Part of a small language model's weights: width 96, attention and MLP in parallel.
Each number is 128 + 32 x the weight over its row's rms, rounded and kept within 0 to 255. Layers, rows and columns count from 0. Numbers have three digits each. The size before them is the row's rms in percent of the matrix's.

# layer 6 attention key, 128x96, rms 0.141, rows 64-127, columns 48-95
068:151098110157085116143117118184074158155188080120088173087092122144147093156102081113155135095129122115072152095172054166188117117134132156140155
080:142174096145097119140167080068163098125101209140132170084129119128120156096112184131130143119093142137075113164100186097145147097186118130144145
107:115150148149139075138084099097153110137143196106126164105137149117180168137161111096110090078159111141139129121123187094092115074113089118156145
101:179133085140071135179134084054150098079139046081185127131162205095138162077098095137137117074147130160064216143085064100145108136153107120102118
109:119135151144177159197141133050148090153143130095153142132105087116112111102132133115122066102166092136072152127127134081086119116175147184168119
114:095129149104113149062108142149133166165093190121098117130130120143129101119086171136132161128119177146152085129078125176148147135120132112065102
090:104080095078150188181135110161158106118156096127128134136149132112140185113172079108094114077094128116091153134135138119097139133206140063154164
081:138172211131144140088169101146159116063153080104092111155107148113154077141117191081151140121125122096132135075158110135102119109059133168138095
053:123147176097056106136102075102182167139074158183124066145160152112161181106106134120059159149167140164108072086137202132138142101133064158112143
058:087143114100175089090098170202125118118146042159131199131127144179092091159166093175111106135165127139129143118170061130111179141097143132151112
071:136093149124186118090172142146141134174109090114132195125128108134152135061134076174053083143117110125125122163133108233133147189148112118177120
086:152140076091095108206122145148122136136196076173119104135142087114075106085120105150081100149172142138104153168169104157144148153169128134133158
115:107138155167157133047151102113155122098099205090150149146060103114204054159141134174135150124087116142118106087109150127159125167102143156110131
105:126170158105027103185150154112098135056113184152123136146147087107072109130110146180116094129130152113119148093100166073145133077083152181096155
087:103077096165138111122062108091111152091166122152163099131077106138134111152120103132167115120147121157118115174167109200167192163108134085075084
079:133151099147134100099138097110114178157097137163170112166165165144093133164163145138110177143126129126196161102218103136116099085115122092091092
078:181123119170141090127153115105118112095107117107188126117159101131077075124115155162106150182175141074181113146081112135092107094103144165113115
074:175043101117089127144144189104132099163110078131134174153162094134133155099144098143139137115175131159137068157131109222075138134101101105126220
094:123112119122121095161134114137087086143183112119127174160172131122138150137117093130103134103145145102154091096142118098060173129136128068121179
063:166095120129137150088188105122152098111161073128121153132102130076138112137140137053142165167083093106148116077103094131115122125131101211182091
070:113111104096081129112113107098078153108108155116133114129159152171135105139172076120219114143151153060147144142171098103140124155135124165107087
083:184096130157147103137155179086097163123141122107122114146059177121170078118202174116126098128129154144180117116127128182140117112120136102155136
072:104177143102127130185164133132080162127138136117152187162089129164162142071120171122120127114102124147153074137089059109107145126101143158125161
085:150102160174163145129169139132162116139076084165094126135151151120124154189171117098172124101134109155205134134153082135105128164087133158135073
075:099106105135132105115105135159156147115145115231091174101169085102172146179111105103127096109128146166139117158115101130109128138200153159142175
067:180125103116139100161075169080079138097122176073083132093115141113132108055170091069108130189131131083111074156122162154169192088179088156114134
079:126144148162149182101159055138137120124088127126143175096165179118093113169126105084161117180084129124124154107169128101147135155062086154135085
078:153145127115119192136181162112148093170100147025098141069185132093116155140165152190146167148121104136051088110181162149154168096159105112142121
090:136097112114119159100205119156170147104131133154121138185155109188152156121120138045138167120111141091133140106124081074094165199124142182178116
087:112104097122142067087110183082147101108173161072125069117074146104107107075173177133125107145165123101148108118134155135132173139248148100157148
079:113122114093130110148130151102177072135142134162056141086171141057208173090131150133153134097113091135139083173117061136160205142133151151156174
083:118111076120117156178119092157116113092096129154172136121237153112116175159129159093109202098105131048162212089141152081155140127113145116118088
072:225105121107120145110139141106146090084199159126081098091183079143154084122133170122189106103177122182081109121127097130140168118127179176141120
082:091060172152166148119127115136164141076081081161157109169137148111080202136135132113140121141131104063194139145101095119095104160094123119121133
070:109155126185134148128142166127130107123098107096150109136140042114044092162136125223112160133132140116097087162092108069107140138140116127136074
084:078193134136182089143104164087056130168135135171145123174093121119117084110139113132068129126131159111147128151101115123071111110162079086162141
075:179103163153071130093138175157146170165085103108072109108109089106119168202159142149094162157115106126116135120111127183145060150161101147128107
068:077164124057151116128128151069130146193093165138138145124117134068160113152141118125170084172141122144093100139145125120127137111159101131131189
082:203111107153145122153130116151068132130157113078146186132090143125115150109094085111131143162113187102137063158157129114116079085080192167101108
072:115161105108112098112070119117110150162100154144077088126165117096105111118120200124060218148150089137153114126082069122119135112134079117137118
093:174123131121165121131114173186139162117097091084133080077122097108124134135081150167106127198106124088168087098155172107116132110100136105154173
074:168191168150145131118177127148081160125116126093162176142109097072178069184136131113151057133120106115080123099144140147129087104124159142130062
079:063163187130148143157068117130116138193099171147123149105147118119071154103106047140144116134093117083096124215132054132138115129134119137075112
082:094188176128187125139123091117138103122166130161149183090110119115134172144109117118128096159133142117074092160123125188051101124151092141139131
067:119132169142207162086211122147062063145111134123164148097105115116117090111154098214122148168111109121151074130164145116095166096095113102117084
071:101158161164113141087121087154161172130141193110144101099104173097130115109069144118092042098098147114158162112168022072158124105136154123142112
088:148140131108104117177186107203161158143106094091159113115128152094163127190145134063094156096113118111159164125086131100101058099134161173131113
086:110108080130203156134144122165126081166138176089136134068104151103108100119136168162106169086107161147103145122146141089149126105140148092143108
078:153160107135150088145127148099096138140084130125149115140136119144110160126143114233154105124174125139167106140099104076072078123110160147071112
078:115144169195147205088137107150082139107113093120128124171102084167140140142169132155093141111086111120071146081175155111162117144128065115185080
065:113133149112161129104127091147170138153183140130113135156122114021089090157085146092155104088091126094124139139185097152094112158155125130122092
084:097091105142147152122168157161155142106164136132196135128112152131043118154128115128148072142123190129143170131157167093118161127137139103128086
068:099074110097110136110115090145180123100165129138122063083083143081080077128141092056126117151113128122107156169113156101150154131145110126121149
079:103116091080113081113115133205102164117168161121143099145168138136111140130114094074143121160114137097162180107165156052098139172121111142121073
074:151107175148143085144152197166183148174144110082088116124091177078177155147135190164100142151118084161203140101142151171103141129085128084124150
076:126123082138087135121133140059102193083020134107196114129156123151112137134088161165168170166161109113178123098178148124166130128136153138049085
082:129147148106139101148188111203147176181124177111087147123151138138117155118135108115118141120106123123153158092135118041111164073134127093095109
081:145133164114111154135101048101088129110120164115116140151134142160100126089169098135093134091151097107096113113069149158161116107184148104085181
078:145069078092132052143141171107121103130162108125114113095130108138184138099169139133105177138150102099152116066093180154083155100221108100145180
080:110144173184114139087131177141105176123102091126145140158114140170145143107148120100146083144137137088097179113147166158129156130133100111107114
092:102102198145117095178120186162091132120130110134109166140142182083130160142126091144154088133126121082155079178159133182073124115086153170084150
084:198107078095118142115129124092101094117151123162082111137166131119126159190163095136154144081138172151130123083131094071122125109178150154113169
067:094138117057102095135114146155129137171190101067179123176089110062089109146148140089128110114144163132119162139113165172129109150166128066146087
080:145134130146135095096073145096152119152163163092118119095107154083097127040108155196117039162135091115133147159103174147156115129101126104123159
# layer 6 attention query, 128x96, rms 0.134, rows 65-127, columns 48-95
091:107159180130108181125157125099123137102145041138135167112105100133155084150129141146170086073169071122129141210151077136168153112112135089077162
108:086138166116093169091104145064146186136144089116130182083115129104151111141124152169170132088154080086160103173168115132155133129158123110117150
105:112138158133113179029125119071134165118120049094142168147081120165166078172155111137122182103122095083132107182115086145149147156103129162119148
109:171082150130120098181126130146174069073111166192111130124174086089057139138104112133160101166192103142093142101154144084152098117097107119110087
101:158131108123090138127105115113092180100172122131154088143131126159209112130122112133082177097095179108156122172106171194106110158121152133127149
087:050104115095132139126116141071095114177173135189147183169118135108176133147149163121068114155179077129117126109123095091087107126142098109120153
085:120157199167184140144119060158115151118098135157092047171126127096099110148099134109172135146151133156167148127109158098071177109085113138154123
077:170114134161134154087148131097079130111157092086095151127105085133131100125102144124185109102131064105113145145100068137144159127132145062122171
077:123104120122092111176104143205146079136057122165134076107152149100141191126138111093100151172096134177176143065126174166122075156101107148166065
111:114167134148130148174112110169137097136137141197108095130145082099121129127076157164151112164163148165073130038157098171150110086067132157102083
097:204097138110103128142143108177161065087110163213128094128162083155059140122099085117148102204157143081084146097128119088105098104130122141143110
107:057129083146107140131083153175114117196152127164066051138148138118125144116135167112105089158098136170179148096150156192102121115146094085128153
128:184129105147105112104165148173135150054125129060130140131073130111194127157157130112134151106116126108153123164176207127174145102118121139110173
095:130119176140145164120095125053157096176112156145159148068146130201110119087119090140128095147151113113076124147176150198170170117097160098123118
080:169129168109038143158115110174027100176106102144050118140089134144156145112132127172132151117124173181148120069088110127102129092128114095170132
072:201176133203093089145092135152146106064145150067144118120138067087093120109148122127205095126124108143114076103090106133172157115106093143103133
074:081098154089124107131083181101113129148160102109152137115120139094138100140144105136056085126156083133116029114108052148201105148123072165069199
094:127165134144153148126084144123126134154134131148145147160164128084125079060166182122125109095164050116144088115145050079141096095100074073115227
068:078176135086202114132163149126128121101157141074131118114113122044121090126147117107179114134060141156122156136128148178152154101151115103164119
075:196104072140154165171142099185086138169120068082072129113102083164130139125115217145188122080129139105106160151113145147166080155131179122169109
089:101167110093144094137092132100086153101162120181168109095103155137134176136107164120132048155104169177132070140152222129164126149134136152150120
071:138186126181179105194089129131148144083127191164135155125151154137165133110130166091079113124075108104143103171134140142163093058124115150122067
084:092164188116099140121093102131078199120133087187153195121145112101163162113137103106180114123130123141052105055205067118116145107093115136112151
071:048173135128104119114087143175142052140111190114175220122129103136110137144189142110141127141179123133136140096161062091124136152180132081078126
070:156102034127135075163157139134131103109134115139168101114113131118103126137112109140137119182164120149131095134101195119125136161151197133160123
074:117154163175153144129175109153124156126138088065122042125104097119163143141169131153140136112119113131142142137114135141104105069105125193158092
077:149046099097169139161160092097145115122133104123132106118152175068097083165140130174152152114171122126082138191053140102073160119117123105098078
082:106127111144143189115105115156139102123113141075059144140129105100108081149127137113133129112133125134142171106140055201139161160153138151146149
088:122081102088144112120107113080170094128153141129158141126187085106127074104078142174150111095128139154098180092121166115117171150161142102154173
084:088123097122163114153123121145148124158171186124165158100172144103154088094123157134090091121153124153066129088182083150136103141147124071031099
078:143152114147095172157112089100073146149131095154087103184123107139116161167144161122095102098148097123109192088175167118117131095119109089102158
069:181082098141193170090146144200150137127157116102107137104097087119124094108119172098210115112108095066063101133133147095148118175108117122112139
077:105171168197122121102112103078114143093121161144126113127108073168114177129159118074124103142113132129109191101142117160122147105136074127106138
072:141153124164115133133115094125123099107127143094150201144177097115090100100146094150184164078140175124036093111075090115154176093097074172146103
083:085159137083084101157084108137085125154143142174143147199153127100148139085111080130118133098138170150150109107110112067124099138142138125171168
079:118085129054088133128221178123143142147127094106131127112101130108048155156138108109169137103109191170134169159058138138129178117139133138156092
073:104062116060103113137136110165156116116142189101150128097134160111187141103142111195146116119131125109138217125129132126155072147174167105084117
085:228138111146134103169126175123122131067127138107165100114119185101125149133126114155156161142099087102125066096123066165126041131078138134131128
066:090189118147124087136179094155096123187128144132120082174141122133093088085123130091153184132129207153159156150052138065097139089164143096138072
098:146083097127100127168096141118127129156129107102122108123167138108086200082093172168089132151116189114160129112117178134119139121104096191126084
078:119109161127120131129117130152109152102160158101193165139127139058148098154143115149222080144120100110137127156109132042102143131092132122135133
084:168114096142128125176114174181133141125080148119164163130137137195149157093114085135088149103156108142031121139147066147133151116120170081103077
082:059118180102185103185162131120185129124090136096172124122135093146116128137137076102128153112153039131168103170161105087087153110120149117093141
073:185137134160154118122097110090118050094154169095073171127131146091128169079122128092173138126124146113097126170113083157082177166125120088114106
067:142118136128107100150102136232125155135117148137120119185167132172193123093169175161106126141082176177109132095109154131118113101071144105149051
083:092118107125102123139075107171132147132138160147161116150141124053115131203129185104184096128165116145188190108096112073131123077158105200163107
094:145134087075131141125126136108123086126168141131144130186152170132178145118102177146134104104148126129050121119144097100144179126142142077141085
078:200131135189097112139084126137120104061158163061110217133154106144152141143126160107197183128123121103122092148107079118163101079148120119099102
077:099172173133134170103218134061110169137140102164115171165082116147098136099151040130137109131055156120122132140103164128057172093097089134187148
065:091104167084166123106117090163087129183147138106189106168145115088170091133104124132110131119107153175045172128135116083098152103077135076112154
084:131107125115086121100090092068109136125113095118111136070149098135111146149157095164137163120110145112118127086123208152154105126096119175146133
068:113123073158142108075122122138179098133121111125143060124095110144152170141091137124117148184147144149121180136132170127120163109174148137184140
083:166143074136074132129109183129115104148112098109074150132110083167110106126130171150183172140122140075134217108113177091146156108171169115177161
077:084158164097085104126123175076174173134121112176199109106168175111079137097103170099118091145171136160128131107152143091109202097107115127104144
079:187052186159087169175106083100085092122123113128114124180138164141135133118136139168106114091156141121100139135172110156115157118080147109115109
091:211158057149053111100128149209119132133101114153062169078148131124106149098114130141137174172105129137157114121122140094108125071152130109160091
089:159099087144167160114150079175115134167049111146043078118076143164109145160118147063092142123137145174175101195102142132110125201115152157165116
081:110148081071134108114142180064148089147156117131120201126128116072080084088105144120129079136136117135176135128145163117121186143220114053133197
086:129126173179099139123109135040163159079149104130174132162133092129095110178132054162118127150146095134145118154090185116045158119152134136128171
096:151136121166123088179078177086125135133093189124185137064146146111068161175109118105122085142196102135153099144141155137136131128113190085085117
083:170080071107152183104148126138133114128142102105119122160111153118138173148157173097159164090109125113110106118109131111138058111135158055127136
070:077117126100111129124100085061084126200178138161156120129144125109168097168106133182124154079133144131091174099075190054169105110162123139137148
079:148132133120113052102149137120156186105137103080108091097125122143130081133107142142106165155065167162101114128132169154120087193123101153093149
# layer 6 attention value, 128x96, rms 0.137, rows 64-127, columns 48-95
097:146126132156105127142079108155089054135096131175167080057172167133130172142115127133164094139155176086119164107104135158108109113140143115147102
103:081138091117083145100115057138098058162138098142163156111134105066120139107104091176180127148079113198162113087161166140115091149138110138156111
094:109114143127198148051101100174149134130156124078169114120118121175087114171157150141132148158146153157143090128146116132141119105161160123150182
112:148102101094114161102122108157148182135141100164146134101099103128076105120132108155143132114185103176156109096106146111182132166135167166186136
086:164141096177117154135167104110141156146175093092073142120113122116103129183161115118127166086136082131159093121160148074128130157114108114159126
095:107079134161135023140143154115089098153142150137119038151183138107114167094157138110157171128118124094117150097120137184097140135104113112095115
087:146164144156134116137173104151114101167162186143101154127158124161074103145112115089081132083150125130095142102163123138093179102151094089143065
109:085066148093142170098160183130127179091096085128153100118148087113115127134113160136084129135177156098174138096130108112112129100157094088145181
088:162180064099154148079143079175093144142106060095065158092127097141133085091160097136137141091131109176149131111165096111111150178128077129130110
102:090138153136080150147110163100071171136105111165114066195132192142147143121130172172146176104137125163127072097075088135103092152134200147136144
095:130101082087182158154128163083108197105154148122134155037106071115124115109123069130112107114081171154112130097077166137096146177120149126116113
097:172097170191140105107113131072151062167154099114140137159138139153063109102135103113155090182140119100114124158110163129103098127104086113104134
106:112166109135121143155108157097121095107172107160125113080145101108172165086136127117107121053086104130139115156102159139106083163091095140107134
089:146093130153121094136144128157117082145106169115147147100077084136173134095090147102160113155122140195104128146148111127136129160104134159090181
098:160100149183097130158139155092090149137067132164090107141110161090110128133114152175194087093150165114072084099167082093122120152159131111151130
095:150068096214114151120076210156112101133101157070162130155135167128096131140182157073133128099161085111091158141112122173123034126122161149111172
098:125149144098122129153154197072102127111142160150057150078087166122134092154123149187123129166096155132165158102156146231162122145083126100141145
093:109053079171110181148164123131140116152126106088175128064097132123199132150141149155143086154086125098150165098119119083099153106157131137147125
095:093176101130112104094117101150095096127052106105103146105116089069161204079119140157177085080125140167151133088138171146156053149160147080081136
091:143154134176132132097195099178190128173098146121157131090174132149138185170053126110066179100154144079109137132109119150132133131177135104123126
107:095147129148141156148163155132153107139146095127071075147146135183116086117111134146098093184138143112089124151116148151085188151163173137062135
105:113082179087160187050133124130113112162103103120151136102099117075127146130105149173118127184172130128214117066187146121132127140156140124161131
100:065161084138152104140195053158145152159168113115172132170162117159094105144177146154134163129126107155100148085130115092129097121142128093105112
094:137106119131099115154138099201107085170068129149121112107195104148107157144159088050164135185121128111094148157142148110127114117149120140184062
105:135057119132185141110115094085105146100121152167091068177124103109114124137178108122141143141135116071094093141140124135160158132117084151066142
099:116075133155144166154110212107137115145109159147168088078093171120117153110151142128139094118152160126096136126122123079126131126064083104143129
099:199106210154111140129101120078135120131147107163169138145140151149059148138110168094126141115135105113089062140116132148153081165134205159128164
119:149137151170108089131183179107129103158112148112116101120132133138149186069147161148173118151097115131111156132089125137084158082117065116146116
097:195143073211141161152142154094148146119116168117097133181144142103155058096132125071090056140156162172074140144144118113111132191131104132099091
086:162111136162086074161117131102068140160126107110162077166159135090086169133108154134155152164144108058166071155103138092155162078086129102097122
087:165065146144154121101120118109069157146152116118082127152132143132077084127213135148124151165147131126124109123136139103139135121141137080089106
097:151120135093127108149112140175157126141175122129123109114106145167076103123112097145173126072183141169132115110135143102161149181107082095112141
090:126136169101117125160127163123178150123093077106062141075142101119167141150078114139159110157125130105163186103089147092151173125108109141146118
118:144179182088114152128154163090113127125089105096076158146135143132120113181103128122104107137193149117120102132111136154134096142125142139085127
083:151099107136116135142116154151137123152081159128123102109163180193138118142161133101125168141123093128126105150132155128206099165068072145126176
101:124177160095118085144124128149176167151105134119114136090155120170146160161091080058154105115049112164159115140120141084217138122105139110139134
094:169104151141112076139100075123174128155113155125104138091090161187078116124207090128160123119139139140101101105129165086117211186075083112116079
093:095179154156095179170180183091122129151084110129121093125167099102190092077082111140117100188115167087113157075163094101089113078126156215157099
105:137153201092084130099146164156160165087163078120047161159132098109151136135123169130161144133168121097091202093125121138084180140127118112201154
103:152118141192157154131166177125085123130135207154131092165148128133144128158179109076056079137129139082048102135143104124141161164149149127057125
095:125134166112136152129081111096183150101158105122123137132118131075090124136106130179096151071146114143193109119149133130102100110114122188138136
090:143144140115124114147169114156102117118124165130096113104155139171145164168187087111128095123108103123144163110122148135114141144148112072133102
095:127132151165175174173149108109117119173137164102080094158134119132133135167167145129117128170144095128114123109121173130115097166138127133098090
093:147139161172166171155081153101108149171110094121111099183110162157134124152175132085104163171071176052105145063140127126102117124126097123130092
099:124123218133109124126174182135117118153124109160122081149079159079146128163111113158091095165199115155156146093129080149105115102146129162146133
101:206104126100113147159141079162110157116131174101218152091133056131113118120105044127107153083119149093129127120152123128096154129135146149124162
091:090051141059130169133161128188129204108142193070160124112116069167140130168134113117153175134152066126146118114137090092119125095131111165128173
096:134121093194070114096170161127163135148108141106157096155071108111078065089081138115102123110159125111149154126127078106090120126123154112116098
105:126108078144121095157110117115156142144111157141104109158132087068149124078106117127141139144110077154133072135139147070146090194152078142168117
099:097177145100144184170178102095160193139145185117041127145179114156182167161139108134115125141121074119079113170160115108147095146148103177137099
107:148149096133149110151126125074140141090154092061134095192072123122138119077109122157135123110096163112200123146186179125086195102137134127150102
096:147142196199132143187131108083171141178092095104012113155114183126102117154141101140156102117127044078139092128161168086118102072154144113113132
089:168044181144108107121121114165175170073108128111140094099203134166070119135164129198104124114114129111143077139173156175132145106149121140084131
099:128187055164093093160180158054108124164152121154145099172195096090108146163114115098108160087068140068123087182144163125141147118100121164104112
094:163089098172092161142053144084109186124119137162153119124074065082196083124139134105110086083079093141148153139114141142131083156112141128118109
110:169153118109188157120171139158118105117199141102101153063118123137167173107151095117080150130108152102168102207086117121123188134152110099196116
090:152062157146147137129177118096139146137121147148178113106132176170072142133165195160119161139172174147127124128150099119133140156068104106115124
103:089074090097121146103138095166144166159072095167191106092132090112120127087113131128120135186121155095175109183118147131142152116089136139100068
095:181091147129218143130098110177123118134117104156119094103135151130106116112166093063159134170155148101114154148117167162168114118146091126139114
102:130110086148046149132111073133132104158169145114086145137159087163094025109154136119122148102133083212104190146116120135100107071070162132112129
098:167114130149160149130127146168168088159125136112130134124165119154083110121116087088113201179124122077141091148188114163143109154110108162120059
088:117104169103162073139115096137196065148167132085081074107166131124110129124150098136196136114108145177133130155118160101137157144120079123146071
104:119169111102083101155132088161134136101129137097120178106092128117188178092119128110112144146156137119148150089105142106156106139135126102157059
101:125117092145118161136142185140089116096135127155151107090093108155125122186129116131100117112157159152167121100148107076076194186085098134163163
# layer 6 attention output (transposed), 128x96, rms 0.32, rows 64-127, columns 48-95
094:125084102163105092128185153141084157093164138094105065189172117122130116111109183116151123090105176156172167165135088141103107150144102153162139
099:129140164122131146098111147176218138124111111106129074099096134150135112160136113060137144131145121131148130144149133179123179096127133157114165
109:124089193121099127120202137094168122142104167106095162129147155119158076154063097107123132108109097069118136130117143147142161142105166095118076
111:097125184080178100149137077072118098140119188167123115155125148103172108174151147079135134121152137110175149099178135137040116072082134148099117
087:172121092120142121172125104079114132152141137164168171078072198117095136068142133149141128155085160093130167134116146123163130179125145154144171
091:122145183118056144105070118163090116092164107100149091091218105163155114136115103138118104108164142155102137164133102138165129168122136134172122
099:179135118079117134154171149087116143108165138140124120145114118113147179089112143160177080119125164097133130148099098115155057085140167172132154
110:160107163156109103105127071109078116115135175069080110143135115096155095116119109133185098155129119120096138130127120104169137176091131204150129
102:127095186088145090178100113124127139152175162184192108096137138142135123128112153052168118123142081101131139147121089123098147133062093107108158
104:114107144143073135150090117204124097172180119171138140144134073126168094141128103157088112173112141132153162115130177120127127116120146113099137
099:148164136138184141134107136129171105100110158177154112121177083099078156092143118111126104184206123091119097124140099119148145146100087063098146
090:204128106041060181160126124132112133081052134117154087130171126174128126192098185143104102171165116137105188092135123138138109100130162188126135
104:179165094115129167067140128143137157128106074084130110137095073122114128091132077102132173135156152166112180120126110084114107118164081127179084
090:117170120184133177145112208086192080088141076123144111085147102141093178148122090124080148176167153081137110089156128164119119074096160145111072
100:154188080126155085141111166115138090112179149125166162124127113095139099122153139129115115117099076121236121155126205129135171097169149184119124
101:181126078102117119138118149120093104122137104152142131155179107108126135118103157149109091148139131181057101124099160108065136102126116093107118
098:100137031131196102113157159147224110094145143106107138151131093101148147155208091128149075125077164132096108106121133118121177164155122119121102
083:129125097144166087100129130155115132119061095074135108117136132058113128067140149062139183174159097187182096163124130117132175155058146134127181
096:107120099173158147144107160141126119116146135136159129091160162148119116103139110101090088144160094149182109175111123121030184041121125129160165
099:159116129119138115146124149126116109090206161133108058140128136117081152140086127179183156138105145080154144149139158089074101105128143179171076
107:116093142098151101180127160164116149097094143094166184132158117017147133147111122154157112178133124127123171110152090153135087155089161093111068
109:109142116136164087100131110111173109089102154086121126085102201128136116145167070093110149124154122143136159156170204098097190135091162180105147
096:113091121152115157143053100173100151153134193103124102143118152113140166179106152106159122115116085079168133141097113159148158095155161121112158
093:135150150181117106150115174089117149112189134115149110149120153101090138114110151172104097121181146197090098172086112130088105101076071173122102
094:143121136128079143154094148184132138140130166046154147098147131139113091161070182134126147081135139086094144140103168154170085152137067095120138
096:153162081186144090124102109100109133081152084129134148128123047083073160172186163102123119149186146121149150131176123131158107124114101164111133
090:111178108047070150102130182129129116146089180160092136198121121185168093112110077176167130142120174123167192148163178106148067075143116106139082
108:199133034161102133130122111172144159140160053108113109085106080141145121130145131129112129155069130155111129064158113174099142114090123172141137
104:159156125135137145140139116130174082126073069172142136107173124100071143120150175167150217074106149121076122111099080103098077139111112187120126
094:093132080102066125173122145167073109107177098131148191086116162162141104169099163145070125195095110189138147155130165169091120124198164101150131
095:149182095078086107178115063101112156184121151174096151122162160144081137131106130144096060169166115129153187105113151069127116173114147120116170
103:127138120128142100161127127104115122119143209189146166123149130160147149125204096097111107153158138112155082144146098109137059072161125143095158
089:120184109165173126093112103088110153107101096152177192092093127147112142150111163134080117178138090140135098111152136168075161137074110119158108
106:113143097140108163080109065165151127071131141160147135157080132149122124092135109170123139070116153120145129148142173127143122064135126168199077
076:108191158086164130155103136163087115140163146217132190132137148112135048163146158154114117100107127098101141133140136161075131138143180099127099
102:108129128172181129104154086081095086120110071152125161139082168156154094183145169154057191139167153097114105181107101148050138098112093129162095
093:139158159094176181150169088103143140100093101124190079135154123136122113189148128182116111089135105060098080167147075134148095095138133143113183
093:079105080151154151123106174090172112094139047096160137134099102082153130095086178152157109123169042126122182119148172157135162194161155123124097
109:130117095187131074145148132149095145084112160125153144133050161161115172106118062165134137147103179151161122108125090184129127165090109113163107
098:130136108063091148084090102122150093131128128083157133166147112080161146131110175162176166116125144135124234142116136121159089121151098114197097
100:130130165071114147105173084093140143115097146156143150101116110147170157164172146114142132137174062159143109102132227072110118081133136162114113
094:129114119151178135084126065123139118153123173086149086140149186103115136147115146165128112098117192172108138151083113116125111104104130155151149
092:082117107099158236119144110131149151104066159108164144149135127066121137131107130146154104105095196148119117106126158149178152151096161192108130
099:163136085102096099092133101147142150070153166169114136055133073119080137175080135125174122126177137180135164152138157150103127139155113059102107
097:113130117165105096069092077107163136102100134091148098111133134135138180185144162128143145129145121111125145067142200055166159152063146215139110
097:103126197100181157084144130064139113155133141138083087109140145094105114082108121152123135110151143161162063111129112107162086168129163132127153
091:152139162198160146106143137113164086094144138124069080134123117150120152132061069077139174180111188108130080105116205180142114164137117131096128
095:110107103078154122139090121105124055125147098104183132115183138126164128179115176179201118119157123121133115108174128118196103082132160132081142
102:179202136118150174188126161125140055128143106126116122087105180113105133063168128129125167109173155151078119155133139151094137110139185101101141
095:100130157113161170107113162144162115115091128158165169114070141075143118129120117123183161087095158148158110148061201159057157145162106088119118
096:111129127105105146090134150117212072147122103101157130106084125166077131115116069137109149130131128149105111122131086069169087117136202160157147
099:123188094134136132091110146099099125113117127056192140095133173141118085150081167179148149164140187076148123171096142126161168185123199163066164
098:167126148104134117113161089140091116124187155114207114100126181121167052096105113144101167133097082116095071149102195112131155167142121167171123
094:151078127129064156170068179196073136155215119171113173112116171155129163115152165144126097129127108131152170174123110130142053087160123109125094
094:053130113093173115136166130152147095145071133150117112134210107142114164157084153119104153165178139127163125093150092085063106117132102103086202
107:135124198163132133149090094118123120145152133145062139104075097116108110071151095116151156126136150169125218098151039121180133152167136129148111
090:117133095139125103131063137128074173119167152115110157095136120107095096165169098132123139144119089088124084118144187111129109129114126125145173
101:085082214120129135108148158132087124105145065102157129065128150075124064168116154131086124132133108148111085141135153092109200158100105117092125
101:128144121128063118142077147082111181135171173116133136123161114152084124103085191174104116134141198118073123113155061077137149150087124119127133
105:111146143105141145206165164148141131118106149074183138134167120086146135092056125124120107176108148138094082120120076113127081155122094154110191
103:115107155046108116098152109087150093093166099143122133107143147112140123112155132160141125095170145139077128174130125205179113132114081151124164
088:175101157141129149212145109116102157136109089106183195093142134137144170088173073119087134109186107164103098177169100162163099106148122191114105
098:120149151152184154096138191099149123174102100147122121118127107167095136101115120101168114111142107139152095130079060174081095128178145121131131
095:132133141168178111082129079117189142092181165157137132127094138094093147127160127107093147169168101133102154073170167143170084125109110111172160
# layer 6 MLP up, 384x96, rms 0.159, rows 0-13, columns 48-95
069:112169170115108104085156094153077165100110165107120132171127148183126099105088155159151128138104147109091123106175112167063171065108089128164131
116:101060157221150164094123147154157174164122117090090095092129139131142165122067065204092110113135101135064157085185140111196126118117132122108112
090:082129122107126071168131108155054149176142128121096195131074158156083149134118091148110137184113158161164152133107155152085149211094130117053108
131:209105147148070095112175112144144110163050066148078125110165113139135132151156110124102126206110072089063145214085111128106141093132173134116092
052:137144136134130144160112130184120110154115161119115083141142060102098178081066081095087112156102078151132104179129124116125128106088124157148049
086:104119137101126066173130139110168129136115169073152187130157078104123096113166104132101137184142119124077091094122101137135152075130115170108138
120:176194123153100104102144129151101052105151146105075091114126084095113162131140140182127117155140101148202075113086151121119126084132121105103103
050:128088118124133106165085122097147130166050136191141201149106138137155152110153139112113126114147143148114156092138170170079126075079101075076113
114:146119163102099128154114143183126141141081206169135162124150057169150194050114140093113132142156056143121110158091125120124136127165108121044185
080:149138110155131097063146125143139129073183091144101132131083133106147139095170156146085125132100142132139107131087128168109165155128186157141125
154:110120129110140153061156127111125080155108134198077160110135089110137105078129081119112126142132137199083151110150143169082141100126138178129159
111:124149121095119121160147092126116079121056122130072134128057158150174138120151155161109138114116093114095181151152146172100138155120137108120110
087:071171143077080100165139191091104141117117139132095129163124139117145155079148110070141101141102105167141171137128079139078130129133107063064124
113:127061115167143093121159174146149139096107113117131116069173103082079108137095118122132092092143106177078138054137154174167154192138146216156119
# layer 6 MLP down (transposed), 384x96, rms 0.23, rows 0-12, columns 48-95
069:075209165160141156123134138116113101125105154127159114155120119157103132127091147129139147135144158125082098148074106138096125171055148092156135
100:146066165132108150158209096124107126134151125132100114122094123153093147132154103084181055102119158146087166091127133091134119131161094156166148
069:137117141133152131106147156113116130174155134093078109167112132150079140086133162121110087094163143158134157118131162120106122095185067062175175
125:173151070129117086111128172085149129122095154062130109134103124092118114222108129157146113140142143093118176129112149125153148185099151078085070
051:124227154143106120093122084092107126100146166104133112075107173170135084136081175166147170089135156107122113128130159203187143096107132097086173
100:134065166144080133100123129149121142109158126112109111114145134147082131168160129125147118141103151079128156137170200121134176122079144158188122
117:151134154169164086126197101131105151127161082145131060134113122075110116168122116131181115171112084112138142120100092122037122184120105166133147
046:160108101060134098063152119121128186133171073097143076119099170132153103179117158092171099131061095083090125110118149155131145144157142161102140
109:151069088130101190101163142151088152144170130118186070088189141111077128148076126137185106128096171126123176099163123092115102153078124120116163
071:151091153123099147147140155123106127104140146121126094117101094118165140127142130109197145129125227114089178177093096069081109143085086135142122
152:103100168087147147184107122062110157156083215112192166144169078055086092129121166145163099147154103116125119117123161068121141114095107126112143
096:081118084149121147137154160144122102092095125129121113110131128152179155101140114146178091097146129073157161134156091057151150122151091147152132
088:061074042127144161084151102137168179165156168122163100097088132094116090169135163164176137126120112101100150143119149061079196169168105159162156